Weights of a small transformer language model.
Size: width 160, 5 heads of 32, MLP 640 ReLU, 3.59M parameters.
Architecture: LayerNorm before each block, learned positions, biases, normalized queries and keys.
Training: a variant of Muon for these matrices, 106M tokens, 6440 steps.
Each number is 500 + 40 x the weight over its row's rms, rounded and kept within 0 to 999. Layers, rows and columns count from 0. Numbers have three digits each. The size before them is the row's rms in percent of the matrix's.

# layer 7 MLP up, 640x160, rms 0.236, rows 401-606, columns 64-95
113:502480494467500517491503540520565546531476561521452496477486489495483552556448532462524519465455
076:537544439483454472487542424545550459505502522437535535531513507508571505467451441577515490466552
086:498492545457464506508535526463524538532519493476556442505470461501549540577468518508462532432448
105:496552516450515414469402460444439482528529502527527456542570568507511484484466593477416530545493
094:525476485514571411506535484484522470489614434497468596503507580573527524548486563549509433488442
112:451450503513448527479492476523569480433514471540511530526509483513521479476466512432497631499547
101:466511527419516460455562482459474515491497449498490502569545458468528453467559523445441452498484
091:522533479554478418520526506519546523512581494535513491531419542478531474460526537520525533482533
099:483426423455590500504499486501513498497452531494527522514439490466581540555509506435469469517474
079:454483477485474550554495512553452496535461518525511490496556583395490525477555444538453509527516
115:546503421510465468482438515485587465591455519516517449528493537437522502528480511521525497524542
100:514508511422512503471474474474511506493442497526503429432510416543473556580461542531459452513492
107:468498551453513511459527539555529483502398483532509443559471472542557454478466476492538535529546
104:481562516435500482544551534500486553519474532608498455482520471493492527492468513533526506438508
098:516532487553471398516513514533563441515480546587538534432547573460572471520484442517492498463462
098:458522583559495444514482518519598435416510434530532550494512457504491520478472464518485409461497
097:531609512539463484502519557544495444482512539476499489505479493479566473529464518517446454479437
081:526534485487452517553489486456543476524511460571476489429557427452468553509517406487542409496535
083:489585498566556510556534531474586453552452499519423535498469499528485502438475426545562501463485
113:497521553457477496507547488470560465518433543547480474500526463493520488548495488530481520451530
096:517561496468511498527570495493541535497560458516473395478535473545531515534512537505509469527435
074:508485530479481474555569479531550590535503503517490526526458524529509500470431515469505532528486
113:523545513489432455466504538532533539501513554477522500441450432520442500477482501509518495512539
107:524499476472564572458466499521590540436479529493516575476582485548508463446469477451491462481505
095:548516499567504457542510485500435487480525528514428463479466520485488427511535375521495484472480
111:462538555541526454518455494568484586512543504437491489474519464464451522517444477406581483471530
088:512479514457510554513474377572508539442475436503485492499472472469529529523512508448505436554475
085:419528450479473499521435551578565488515517445500597423483510544499503465508530437527507506490576
098:497552500522458430481496552479492575518540445488571499510424497459484541559462516528501506434538
108:463484419483397533459483425494396444465480508493532554516487490489574500510469410466493474459503
104:556530560478467442539484537467552478485506534547547576430518473514504454505482504518501552512463
092:523489575494468439480476525574525493496430545424523503424520499531448576465502447523460527492490
095:497474505484451499423459518538433525497476545447509537504475505533489503487501499520470466476442
105:488496520541444457455517549463513508517512485486513561528530451492602490482529519506471473502436
109:481499396492508557516539547488560560487476437428476516507484435511453499468472517494601473496470
083:549607500521497462511517444545466553553518419415489512461456493512490539426480524473481469531469
101:478527419462613486489499401420503437488521475508450518485483471519512476466467523595567458582494
101:482498461455465417510487486492542505475497570532496481542512517533515529519439468475522574505517
099:496449502467482466457509523486492453416557545528449509521474436425535468497461485548502513457486
101:474494375495497468480607471540504516487515489530575475496510439453490551536457502456514477467443
100:495545478516528528512535513505528611498515495531481438539469449541517524479446497551491550483439
078:466488510544440500514503446486471530585495448478493581468422512491460521458483551519493494507522
095:543500422445508496507519552558456494422544461509503530474473463510518457575447509495458542528492
104:563444489539495549525523513505556485554521506508474477518509373478544498460514451428610463463570
092:486477510485493508447513539512550533550446487504549565476534515527587477610584497467524524531521
129:508463511481423514435464551490533523545420495490526453532553445486464474522441466412472483558451
090:489535488446560458446478524533492484480506451507471514484435492513443564561486535516476507587518
102:578464483422554491480573494531580494463484495515478521518483479504515508533500449511575535467500
096:471525445506454423520489487535499502544516501397515485563528574418497459519465523550496592475471
098:477494565414497520501429537539532528483491468542496552508462502457543491514532385433484490500523
099:440522512473577474449513478486547492513537516427474487505463582474535396490501503472477512450496
100:442551505487477494502533489408421535456535377487487460530499557449481432559487470517463478549493
120:535478535479471433532455497543479512452479461550495527449484456583502515492537466522487504480413
094:497510390474542481490502498526481512444524534563474495546436506465595437478493565536491530503530
111:496563540438604503541485457523480547489498487428496502535484488462488463444502515460482495491511
101:522524472467474484614488534509451569476470551461567496567423455554464457531563525552550440469374
101:557489473491569446476527437508491533446538563483483554450540451509462434564488558511520542480523
094:519466565438516508434486551524528494496560502490461524493495502492410505561469563503521491590487
106:545495467441445503533495465509494532531534582457510496484532492491514533453433583578514482507463
104:503511425438473509537461506505491448495542448423505476510433495534487542520482505504499493549491
094:559493471428540436494544545477517531471417432470486567564525555510498497508528514595543468482482
097:538549504454542470470511483472524564521486502485551528539501501510527431458538490529522486448487
088:484494466443451438563456520470540547483446512444490532451486496501507548505533448470532506569523
105:458520501425473409453498535478441564537503521548546531517520488539477417520506521477504493488524
103:454538584498469514580426560508469505424487524519544507506485468501542437506486439508511467478511
106:495511498499524472512520489472556528515534532535488421510383486503542548533480513492540523471475
103:524532456545470534414432477488457529512527415538433523443561464544469481541495500562501487492482
093:484512468480494510477464478504508540526541516536516521493497474445402482536533413524590456399513
095:394527467536506548577491504564565472520483543509538509507471531468534503571518550531523529515469
106:517515553515486580518466462502521506477560502519519513443509502564433512553491474437524491447562
107:504539464507497445429551551467516436516494453496462465480528494507520535499420470489500460472539
093:419550498487525512505460570488587514444506457527446513454414397544478504508524483510443450506436
101:473485516458448491501505436611513513455436546486558502523500414507556557504500467483473534448496
078:520526534485551418426518471571503427462475535594511508559497453505496453448484473515490478433436
111:533601520479526484478500533560531485529537517543452495559474481477405483515453520421486465497476
094:606493499523438501429555478527567518507500443515473510479497482488500397510609507439530570395527
098:522495491491544442423477525531474490425512501473442464441469565529551483422444460443471541491429
096:467552482517547484494488499550524425507553451470406567496500483483487444535499454589518457454554
094:582573448459447467454387503481465472444514493489532486464472476489540499534498431583447503513454
097:549469410492495493430481493483516536498406452563505488526564560537457472505489421442525388526494
095:505535439545513426593466498460500489531533529481451447437576495537498510568492493556517462497496
101:596472469489434486529484524498488537540418496480520520495487445581465496535510479542434527480476
093:497489468470561530475466475477545506582449463552512555483511477460536521438493496530523478508422
101:498489516500460491453516482519475550485454508458497474500469497474535460511473483413432519505424
092:533472421472462483477530540500515469390526598493577526465494552489540527524510512511526537524523
108:540518420469507511475505491494460503471536589542552510521469496467530512469523557513518484457471
090:554569516494419519454438493489486484544501508539566526504570535488586552478509500490498479505480
104:522483515538512481537437534539492519566551530505441528547531476490539547508444547514530514504526
092:548436459528469471491439471495546514591480507505548510470522468584470478578553508520478543502485
098:497460616490538469432507501549481474480476578526519427470463496495404499483450538567485601521543
097:513435470475510515485481465474485536441459464480484419474568547509502493504497583506512436492495
099:523495545493496479467485484479522485514514523516565449469460544427506467488537538518477448559430
090:552498507542406442541529487517503511460525482549535506501406581493497481470501496478502461508581
102:434523452502501519472515437483555557492484542488598546430548484489557523550493490483492436489416
095:436487504443494447490493570535550527580508505596527503576417444481475476566514476557567565499535
101:551475453511445524486499507561525522445555457537514541481550539525573462465487482567460546501493
093:583564505442491411442482540519493499459442508472511417509482545495524545493487472482492511503460
109:533472409467533460460520547559505468501534457426549509460491494527485504435433522464575435437548
084:487541455472515483529450499480465527532480475509462535550499487527532573479507518465538515489573
100:556515507478480516472538460515499483515489528563447438505480443526513537528485480481525468487502
111:536475529453567549567547486525551550581498495519467447512469467436493491476425550504496397467503
093:521527561517478558489504437459468509461495532532533492552469489493502470432494495530555566534488
099:473471470473468397559517421525467464488437466491538441504500497469528567517477512459474553500492
095:480454472569426538502548471476488465463518497508504468532486446480533520537469558537485485475457
103:563454426476432495471512576568447512419497445558491543471506441499466488516482588503541521424477
100:464533466504510463478458549498485471516492476454493543486551475582480488477467436556510504527486
108:455468541475565577447447456549445495514421478490513539485484554426494462506521490556475552494398
090:525456472495533524587453469483515532426586488475525517474530473491550542493439476501404449486542
099:496442465506467408536477519594506474480508539487513484473458530508486456545554483497464465512515
104:479519547525417515528477492492538460536481473538455446504454508530415506546417427496520525480486
097:430563528453503520499436458554509414599572529484561499574487494444488501506481437480521523488517
091:555493453482494468491498490444538591523446415430500462545378497507469470539513502467541449522558
099:613533460498456475483495468501402496517528532503576448491548515542595494535493527551503458498486
096:506479484482446495505497474478496481462512523477503477562520464482504455495446431568502490425501
091:523515565503535508483446489432433517473547458499523469474473468439463465464508483465537427489486
087:512532486488539480521479523483532522527442487491528544497462454450479511575497497441493454516536
125:507509422451519532449538494497470534518418528544494528564501488510535479390483473504464512519451
089:490528483472460543527490438547534482537500491496545469528565471498600525462498477559488490443483
096:512449483538537493491530483525564573542547462439560464620478537505554543539526557506509523485512
101:454399571432526475448468521465579432545550480497532493518488508450482521497499436579557498471522
107:494530417496543439512488513467457538484486505583531523592531426553482559503547426489474484457515
100:478525522519566457405499444500481511474512555527552543485521488495524476479447490497585420529562
092:590443458461552607496528590471500564501450478497550504584434474439496493474483506528536506405571
108:506523516461547431552503510506544500393474431513573509527445554507516436526411527469476417499495
096:523519435469442592503457458565493481508434439489476431497532461481504493479513539577442541469494
100:532504476466451391401523489531562472496477443530470428585517478536518485480466518550522508459469
109:519456530550525551428475529531526451499528528504495517483523485517483463485491588473436462472442
113:480507498437547521509537505492517482487596412462527427465552474422541476457487526486565495518466
109:450551444463464535483539511513528519510462432595467409502492500410492536523453509472482507523449
102:554533492549465446519487521467496553552530489518477494471389523476594430575451397546548443478537
103:487521493491538536479432547452554525480534476509448493528515501548536489509534465515509484397540
116:490509473523520447455501510524530516569521528540591482453516485493477445484501541481605557486538
113:497491454434572477520600576547519497456556459431500502498511564481472491477495543539558492540469
111:540483523481521597516483493536442509474533547549587473482462539540513520422431459518550485545522
084:439485500494473413510492503519550466570448439482493531475470487511497513512419482547488499527453
091:516485413532500482475511520450571514542474451457419533435540508505423424436544499494521446508465
096:429528564471521487463398504476454484475507519531493500468518498522461464507482475582551519511560
098:516477501558430466459509463429451526508445530473459471489531493551496482521487482492474450517473
113:483465517456485499515512571515494575408508567517459519479502517436428511521459475504487475431487
087:400519517415383421503472593499521532519463548432516510481498388527523519474497488477495544527440
106:501479469525462496502524453517492544479509499446489505490440527466518511507488450548476554497537
091:526570547520505444513485478471509481478482464504505527521485539575526465404504466494483568470576
109:520558439476514491482524528583564542551540480564538487494521493465486494529479459512561459408533
106:484462562549471535538465528462471522529585526493516533493491499449515424486505446587471510449544
096:502544505513461502463477501479514479519601532491527471465421461493523482527466530532493485408517
103:539511569447458530480498476478509504492494469481549454597516502550514489530466501511415490488525
105:460491540458552519446503474538502490428546501511504481537498507473545467515520517497495540488487
105:502446506455477456465459543528557578524493546482467503499504566514448522480535543499493533534515
105:520514444526473503515555488498472515480560468480554532448450482502521411527447521473447553398538
099:516488492530480479498517485496480504456575485495430580514582511455493525474518558511443462506498
089:529454527570531577518470420543466543463419479487492480529506586475521514414511418511437452462516
103:487506498452504529458499537521491492553454493546509497539461495431510461526568560482421450479569
087:451503512517564498497537507568472435456499505456528487448519441455494524517487477494511468514536
090:555578495518464503490589454520455541527509546399525499534501498440508490520457467442512522532477
089:520530505457509507464564459540478537557507464509485533586458491446525509452514494469458468536532
103:452510551474469434500529467456550524450439440464500544491464444512482509447495509522484500436493
090:500432445495430501516502563558564459497468418476436440560496464512523525521505499496513450545463
089:524542516496506442487541533532497463500477368472490461530471494443533476458514546467469511454508
097:484521571415505521459524460478463494505545486437482508512527449491528524532504517490445493532543
105:477509541472547482485461495471538553479477500558557475495485479493456500534541446499446477459523
108:491492515515488495519445476535506475550472522521533464498448452474501509476512534547538379416396
112:490509479482476534503498424511459508546547529440546530514487519533485473554493488483558493475554
104:472528519438504610500455574492549526543491464529545558500493485560487457535491508505530478560516
103:408551438393549488590509450488541528478421449462533502537460492483454439528525422496535479542506
088:515505498488398501578495515410548538488455467477498501472473514594510551468496440447535473471545
105:484483488480451515490517464482506551512555562509467544541543476540511504522571569487488449464447
078:411512483507446484633485535515460467452508481483537509569471514504447481564502523522445475477509
100:535464561517461540531520542463516513560509572555524540467531443481520515471556518418521525548416
093:460536514483457443423450509468504462460517529474441533477446435400491572538470533535534507497414
094:454507549510559465505565442502498524485500486458475542543553537537421432458492511523461476528438
090:474499476463431502491460515511489508476477507504475553493502441432574468524471565555464512436523
110:519440515448529546488445509630450521482508519517506486528476553531538548523461484542452463510535
100:520524461497449490457495516465485501485475503536474539527566512558517515456528465487550485437452
094:483503566554529476467528505532506472474509497497394545482424468457525412557470497511470459490439
092:463497520413475485495491503594544497528552523521448477457459455552467434507488569527557485466486
096:455407508451541490540547585503468474563521492505490410524465484483448519470464478520513485548499
103:471489530530515476520508558521478543434476541483511446567524542477505433479515531507536460503501
098:475470408514489504491499442522490550440535501518487545530523552466515501544489413460527510504583
099:487491472469514481482466524593541535493508439534504428497441387520399494502442471498499492603507
103:562453493444514579590532530464551497478404497476537435520419509540526516516455470512508400478576
089:497510484458478444424496511429536496467539478495436475470447515478502474520481581465503491452509
099:462491477521527471483466508490528510536445501437480492509500427508519530446513578471452538558484
089:483527472484484457499488480482572484455437489532574486535541453508462546446515509515490484560531
110:451475546443538526454617488469540491503496512517546511485517542462474457504461484490512465526483
084:511471473459518515525459544551525441433536544480439440477466546479547555501477508541553462456535
097:566489470500552521503473490532501570441456504433497537535504519492506518525467543496477531437515
105:490575504443533507529517503512554474505510560502531514488521557508506461461496469471456524547456
092:446498495400472435456508524526519503447457521436539424428531520490475522560564471542518456497503
111:478561532498471488542475510576473528496516512508512559495484509483437449527588472418552506493493
104:461550527503453480494535548534460553502460458456489506474526478529570531398463483497565538531534
108:530559540471458460534458482427498547491509485473542391484528567519494491497475436461606541471442
093:489514464455446451524506527499539517477592519509501509530470477476436524576386461465454500490542
109:483487490587511495475549548509466496489515518523504414548447491513476551531443473549500462532410
103:494461551493528474464461542566555504499572504527450509549562496468512481483508497509421501502533
090:503573483518488460447529432506494515452492440514476491531455420501477524507511508536457552541489
092:408593547509482552454546513519613471541512473465507480513434519458525430533543482524541526463562
089:537500493459471484413527468551522556469470519486484513504516469514508464478445540473571478457470
105:491425533494491447502514539485552533486456577477533460504441481540501449478554514502544463499391
097:517480511428518551509528480474529562437357434539501473492516588471505512540428479512460451429529
097:494468535447452537573519518496490520470492455514524449573498508450423411575506433464455422526560
104:510483505622446537518520604453473518510537524510480512481499500473497517521454406488509500423512
096:460570523516480541545537462519521588476449428484508462552535518451464521502500454490471466457526
085:463597542542517479489499435493490517472440469541537489442522459520542449455511521450537558561540
109:522506476471527464505465481504563462464495485529544492393547578471509530438554526530542575441430
098:543560493482512459434494520511499501457531448499626534510508442489449473487501546471565514493488
111:538429456461494493466469515545538486498505467418463497464501496544438563486525440532459534486453
# layer 7 MLP down (transposed), 640x160, rms 0.122, rows 401-605, columns 64-95
105:516439516538526495584465486445475464557560475546421550542466483496530516497457451503503493543518
099:416466447512474501476488451482558406543516518543522505528566583532509538518494473509502448520523
098:438430475491557573463500524522482501467453561509433496530486558482521470487504444497461520525555
104:498572514531484522448477437551483547494576531444570554460508424479410415485526453470500524403533
096:541495494459522580519599446524550564615524437455442516555477489481534508539481533502473494485385
106:518583478480495500435464527565558577513458527527469512463474593567521491519441486461465503535519
105:508425483519453548502501547544528437555508467501471505457533582454562515498513466518477534589450
092:435549572571579486540514511550501599434459432473590509413487516564474497488495537476580525524471
096:481445513488454539542501481464518503583498491453502521516522450622509485519476469536496431463538
085:456506482498523535575487483419404549517463458446510446498504493548482541447459527489545483584539
109:473456487455510493528439514513483486542596471510427457528461553545526503479611543498482531485525
094:489435484536457562550461625505478507597486553493493493497527501552486525465476460464557532512502
106:478549519424535556556545451512506498558475533519505499489500479493535510472528442463463473551426
100:532496537513515523561582547455499536514481496485503454467432511526540567406540576473507515480443
091:505454516524442575551495487518517536484471479525423488527523398565450527507488513514525500442478
096:508505467519534549502531534547553518561534521399457415506520567541501444548493507472529433507489
100:412441555458462520610518442412533477494470437520480587495450512533474559510538441526493529458553
082:416570451463473517446508535518528535488459509502451461553508442551491491511463536529450454475503
080:526480490587499535478446485542418472542533514502499532479536467499526395466557518471529443506512
101:561508454520555522472426497495436570498518507485463527493526596457517528526472452519555536508441
099:471514511453495535489435455565449562484456512551494541561464486487581525499525547440565454491504
077:463557465433545507500536509533505552561522460439455507481492542481460485557556466445511446470400
118:525462475474566563530471474479544520506487469457404512518482499518496523542560550553526527498481
113:494483488522501571497550453520479513553424485561489417441460444448489487470490399548562589487539
094:420523532492437498488552444498523522461473479507494470539520457554505515483483485525522472598459
100:554497541471455474479474513503530421497505445586548491594519500480583512453460503527470452528520
097:497523473564565480472551458578473553505465457411489458501491531515462438481484521504578463647479
090:540476504546553465498521476466437463540491510511484525464462394516494467526439494522522542450420
100:535537467519442574491500573556528569531466528431529450547547594519452456438490491463523514485478
099:515562505517506517429557551471568477485569536577577472420516551461501475573527513515483523502472
108:457494523510492554485526483538553455473472537464487469505493585573500547591541529502469444500534
087:555578511545512559459511518505514537465470427460470580556520484544564467500493515539494491531506
096:516492486484552548513555580501477539561439434513502465554482417471530519530487435538490495607552
104:425488485544522501542476530482449509484532518501457466529460542488507485457498487542512506529485
099:509541511478460481537576487534522543474556488527445466455427524463441487523464460565492521466390
089:545504531537517424568495473464562500470533490493465447506487517532445479460591556494536516478490
107:543462445525505506531469537516471551562559455460528385533513475481504535575469485464608486426457
098:528408488507520519494499561445464460594528415491573503571492546475496457476475494505500494464460
089:431577535457477498440554418500534583467453528532473488486517418529546416485565458472466524490489
102:478455536528513471458477494495515457448461585514464517452476570507524440481517453503462554485493
101:505498473516468420501572431488448460544507525482521507500553488517467458522542468491401428495563
077:462521461460474549444447533490461501553473495462515473549544546448504514534451449473503538513549
090:539525505515539518534569573532473535551474508567462516502406441533432535523501480465564444515455
103:524574562490506553447551512422433517445527527473483545611507576492541485473578532464484536531535
097:466523579473463444506503457474445500478433517553511566482530452515525464471548479541542574447456
139:497516428434505502448484478484575569478479481503441475500469540522516536543543491503520519507458
087:529437435542548505474390491535551536514498485502451460504499499482545494461517536463490496448489
102:448553482470496430495447460474418590518525533504485462509523515557430449481507520500516590564469
101:492519515535603439567407480487557495502502500452430471445508560473453562525512502513499519517512
105:546546512448456487431562532473477459480494484472512467534483495520504484521521444480436516411488
103:527476549414496521528474529545488514492547580497584482484539391472461514568550451483487495539552
103:486483558480535500590487441520498507535519525588456460405398476462574447437515469488501514519557
118:525512503516552490510449513430510434519522531511517467484481563453527584503479466459535432452551
093:521461479499493510610572557435462557585540444486581491461547560511492548455499558519478506474531
118:456531534507508509468547497483527500459465488527519530606499456501479528526407444488481469453443
104:505600474456503488502470435544549534533458520511566491499463526462521440531505510517523498474513
102:563488530554499534561532415440572449547519475499507471538552484460518502478497568489496455463465
088:461418563489469510517516552464383445507511454478559503487470486483545473428494498492511591518523
097:480518531438465538561498449514519533527480467454508425533450454470429420529570565469514514531482
103:455485520470545532551538473468515603495463500474451484524478517515473595519423523447491510492427
089:549497523507452488498554500445431456496492512467474444520559463520496506582536505475449508569529
094:516534496562514543507456533467549490437527548517501467445471435534511467563449456509474475396469
083:464461555559472483514537510496513494503478494506469485487465561455456464499429496451562545456473
100:498509527508591543495518481496553511519531514474504491487388447547524537470479510397483546513486
100:500457547481536481484425463502487494527534525479572557555472441517534537483481466492489462487502
100:486445519446460537522480417538471556516467509538500497520538488486447528435440542482477490525473
101:521538523463540489565506545527465442554516519488511446591552536449514520511432519492550523533497
105:515416517479530543557520506435542526529432461439491479547489492503466479596435532539493532558526
100:521513484470472554537468453568499531436495494485460515517546443520390516517546550507521479481494
104:531448456476526447496524502492519549480523435511497517510509494464529417449546580484476542502537
107:454443524514498563461506514533487487500501530497502487468494535512454477477458510452503495447511
100:489510488543494521493499488464545506505494505542551517501574444449469458519580545425541491431454
100:537512529561497523541478564455468489471517560452540502436517470513506464503472470487626514503500
080:520489481474453528460550481503472582534564427449487541529472536486591440537557541484487440547441
110:555497458579444495485435534441520407487526484528449521565542532510546485516459393480504483536493
093:494520478546423494522450539449467472476473442486539420480518471447467536492402517521484502541544
097:487552523562408594514433508483525504437478458482458462547461444531517478484520540433435438414513
092:519477456474489520513470508467439518536483526402467439514523521525477472551543442475432459447551
088:527484491538487530461605578503539468470520483534477481481579508578445481511425523524443510520493
095:440489511534463542533438536497446498494492496505445463497466431511516479489514550573544518478514
092:557523511545522508543434492556472479534453470482492487459490515473540567444504542567512402460507
100:460524480521475443569610553540518520600521466551493563477500539489539503489466460438528516469502
085:516532469559449501437502488447451542483447551460517540492512500471481497558521548458503495549538
092:505510488434564471522445498497566511582559546526509415490442459487520439511507485562534499430591
091:493524475546413518476518512552459481499441414474506436450496566414545503468498535504481487519529
105:459462494485476555541556569457535501482535512528484520524524544505531508603487458507581459520518
090:488514611518521505492531515410384482441472485493537482453497476469505512525507533467499533530485
105:526510481452516528487438528515533478469488380470556488501450525476489531479442526447526421551523
106:505513398497543450547444570519466510549473555460495517510505473501466465524496507453515534469513
098:471496525494501517491553524433485524492487473492483458488392564465488528461503556489496533579528
103:441471533477477510515452448508504525556530504436566488471453470565560428451621477499489571526508
103:453494472559438442515509460550561478521474428541520556493529444534474484513458521463459545489584
086:436480412511456533543450544468500533476521482518557483460503462474555451504492501532491441418470
098:543553556508459478453525514487479475475526486506551426535553494484551462528547569529529437557516
105:470466472495540521437535539459551475562509414491551516525503514503517438529488489422597528492463
098:510524539465491479496489425524493487426445505443494522521546510478562481539520469501485535467505
101:484417522497478535498477517537460513520557481425465577518514529450480521426504418533531465458514
101:453493506516475537475565476424519444511441555595522531489514476529433554586512520459504514462527
087:406519433473471484555547467614473498544519403476542561538510578544547586479476480524529523465527
104:427485469503430487589449473511485541457442478480509491515458486522577510516509547511459432492463
113:537486505488412530539438542500527507519489468525504544451556475610513574456497512523516466484473
103:455518453457412555471495535511546410498502511484456428607540487514568518516516477513497505579500
095:489545451417545465449562546540500492447446498492492480492546533516520468520546536532502491556486
092:567478549481507529478538589488452533451520492480473509496483475523500497506569462453539521549492
110:473448563554472507458466521512514544485497509537507451529538436524428445489528474433411496595538
098:456539510470473513584501462523494498490464522524508559476481489532473509507510575483544552503528
100:502539503506520443587564514500535501509518455475451507403494482438537531479566562479463512422418
090:509517560479466505547490465548384478550458511423460493522489578468449474533482496498487556508469
099:505534505557463450560549508461412475482471530542441493459486498510485499421564504530526498527489
106:531524490500498509455485592489456536399438487485520476478544544465454501511570495520519522562414
095:539551493503478524456518516536578493477523563513401470497535475508495458455463515524464534598532
093:479534518468472480500430468506425548467498529511433496469515437508523533518441493437556487429486
094:445518535522524433482536496513488508454491501519453465614451406480460531496549503486500493474498
124:490514444504467499523528476454547448514489521513497454531487527538512458536512498533512480491499
096:532447494530527443474469472465523490547585499444462472531424536516539467522509532442555459510532
084:581500526447526572531549447481466531492489459487442465517550487512474546434473501487512497502504
124:516525462462516553478498608497466446465492478521419484529478472551554577462470477494481475538414
097:473514401498490526463496494490539462466434444519537458459519536458494568506455484460541495495504
098:522419468446593532486500480486474494449559506479527519475513549495504436518516491479433492505516
096:485500493487482510502531514569552559457484518458491544514538486477480491522486600441470480546445
100:498510466527465530493466486449503549577472523429419535409543524532472476527395454430487540547535
106:511505546499540444534504532540554479532508466522470509399470513432467540462490569520482493404531
090:544518535528411471563487447568505578535509451584502499432486492493479507570511579485432443457517
097:506566402490449471420498449511467521483413524487441503540450482625517525530492500459506449463502
094:505501527451421523481493460537481449513492463474466484428513480540516498511539472506551539471517
102:471517532495466544440509478503515490472519455443586523448432563486490437533572487520507451505490
104:484475514523504511574529450491490514426441495556542494503502518517515507460425521482518549453581
110:435493476475518498471515460476469517505493497511479555501461490506544489457504515534548510502466
098:510598501507542467501493557563543455494532455469408482543465492500515528479541469518541503511530
106:485555469483458571536451466493550484460474511507517470487555444494531550486569519476527545557465
096:426507486465490455492533517482532531480466484433488531570501547531460488547534487547492544399491
111:504455472587497500479466505478473484578509487419458484459522555464453478587527484577422525481528
106:517422564495462602485518536440479490566522554487524558488521515549470493447499444542523502495507
117:490458524522489529541470412477495531492439546613422467571511513492530513482489509535428546567514
085:464449477493531500456454462531440540443495523501468506479515529486476493442463555547550505555562
095:539470516544495460577502491455510489542528507462520524536523479414528475465458429533459497452429
093:431489486486558475506510591445474482516483526506553555427435534570469509496503506440505502464523
094:525461511567451435478437510499455467511476504527504565478522459561508553496472441476494470544501
110:475468439558506462534425487535426467490511470583470477522487473469490453444489580466499480504504
088:492423517553511472479528469435599460472470491509588494506498500496452464503558545515528512556554
101:405507512489461483480510502576520562413429478423517437478445478502516442514523422594511516547476
100:465520445520470490458477499529467484499496466505456503442480585478512461473545550423496496440522
104:465519404523516465513478477425455561504523486547512523484455471503444511601530571505546524528476
097:511578480498490543457522462494523467493484528472467497483537497504422487502516484478540538449471
101:538554453449454548503497477493479531551436534529479484542509404539461564450457487503535561621480
100:476545466528532516497571514558465499484554484479446516494494568500481465471574451518495474463482
103:480552520461585509455424461498475565398513535483573496468568501436523501500479494506488518428505
098:482476455558471579550518570532480507524517499433467477478544512515485471445505555497552477507510
110:530544525464535468506482508507545456593535561489506484463438542491487479466521396552612475486498
106:487451523520532466492450528481541393548449524589534505478578512506623525559483521610526479585474
095:479396565470551555582519512521513469527488478538528514566427505443511578466477502534463512507595
100:485541515486414554500501529442427572429468537525551494533470411537492460517485504545525527457469
087:479515465485466546470523546491505459514518591453520527478477565501514486527442584533446544509468
093:523486540477431455440494515532569455458525448496546498517561551488456427572487513451498488497567
090:582452461498381535429518506528513502464456576529525467463532463402600495497447535446470467511504
100:492456508512490541468574543474496565587460519535550570531533475492519476583543470465532484561537
094:457523503492535504541481530439571515515525500472497457522509436565485541514532433473553495522498
098:488495439476532447413531499481497517473483469489514497504446555566577529490539490468507471477428
100:523466477555537469460524502470456511472478579463409485481577558527520511504522439504539483516455
107:500506479484511485501509508498496483439473486527532469438477464490524541574520497538489454497457
104:495450449491511529460513467561483563430477483460490576487540494518431475463455494489495519480577
101:472473502503484531407490493558495484467443466504477560458589470496462479451502524463484518549537
100:541492517532518490529462514454489527489433492573518499474525536490546640517431476454514470482505
105:496531486439531509554488455554554493546488519511481570513460490488495553426450520574482608449493
096:428531462527546493583507535512500514505485500539584502441489452491421446516524545483544453421465
105:483444476451474471520550466495452536566433493375506501531438438514470475446479592560480496434505
084:509479513520500523565449511472488504433609461515514523499510501507526493443470479607538489476457
086:506527534564507535529430569487456456461504494587545509471443544498491558451468518495502578482520
094:497508472456498486496561524583576521478432479507498527485476461544480493474430448435491561453512
096:553519545427464492452505509562491509523602489475506472462512557467501549511482520409519507522527
094:467531494537528507496563555445498551508374540472493476446512492461518488486465488504430583492576
103:469464490406517520517549491511458431534509497535541554412473437507505410511466550519488550458490
097:408515532432481437502540542472528528493565506467482462531531519494636492469517567548551536570541
092:508469521483546443543509454516465592434475415484525455460487509485443561521468504520494482493510
095:484499486558454508479484474489510465515481466505555518503469466510553529501436487471553528488528
088:458483495556536534534535490505550546508505470537497517596560528579529479528559487439500426480482
110:532545462500514542546574564539484524514471536550405510468541530508440494489498470459497466516560
101:438503458509555506509565506511460482543512529575483436498501523523494547569488526483519559472510
099:494426513570442535490491520450513515470505543537520446488407449479490466523519506529546501465608
106:485563476480477523501500560497458401495481469487502434507552542391527416533529543527468442546487
097:458551507513448443504470512462473462534476529489530493562454503525434487477521442530495529565544
103:571529497463499445498518437432444487426530410488555449475479515418518518472429528511536509473557
096:505520478397520556443530528503488495534533440556451451496494538504523468581522518468473498583506
107:482453537481560526456519542489591473557495467571554517446500515448505540425445456542411580479532
087:467477545520474458662445459457536469568465495577569436515486516484438478505502512475502485420502
097:498507515522472526503445532536498534451525496490520501523493489528504492510468437504485454529535
102:525557471502525578545517529481548509533448455515538473497588488506436522591556504532562444511513
092:493545548444555513521481484525538484491512465497542449450536545521542452558479498523495421507472
112:513520494460536429524520544558461505495587523543523558536558500528500449506496527521491516404510
098:507518442469469529516510455472459545529475499454522498516501504504436525454578534467466541496474
113:512538480561460532519496523527468434466490504579486499542570416472474518538558556481487541559459
096:450453458448600538494499505457464506563510487479523499515519454469547507495471467508472491419521
111:516565514538514489497427502503479493484496556507469576466517495533546524547493501510520495541572
095:501538514477478563472525554500475517479456485549433448465448524518538546462487533485447427566472
091:567493491511541424480527619530482527453565479479525505417541492516468501493449526490471628526512
092:501573541482459564503522547473417467540505519445551482479543444511571494447484562509475510508434
097:493457464472507560476560494521509488472532513538474439462490497517444508471421598544529522461519
106:506530498494523546496451525542510479418457482542563533417535515488475483611486528452536499469495
102:498496490459455509508515505492441506550486493549559540513496501475558494484551528506479551502504
102:490499478491457459534465528425465535522500539474450470481507432484504444465515498508583513427533
106:524490416478464533494558482517450491535526481465531516548539526506516469516476419485599439540458
086:441494484523514483521448508436542436580548530570502537447492538490496523438460511462452473560525
082:491511491503505479490482551511565533539462500458473537538520573470553587496504499530509453486472
115:534498490511474514505563555495446528583493533492468424523492472458477540526426540458537493531517
094:472445486543468504463457441516527454515517504439459428439529501531567467512403506476456513491508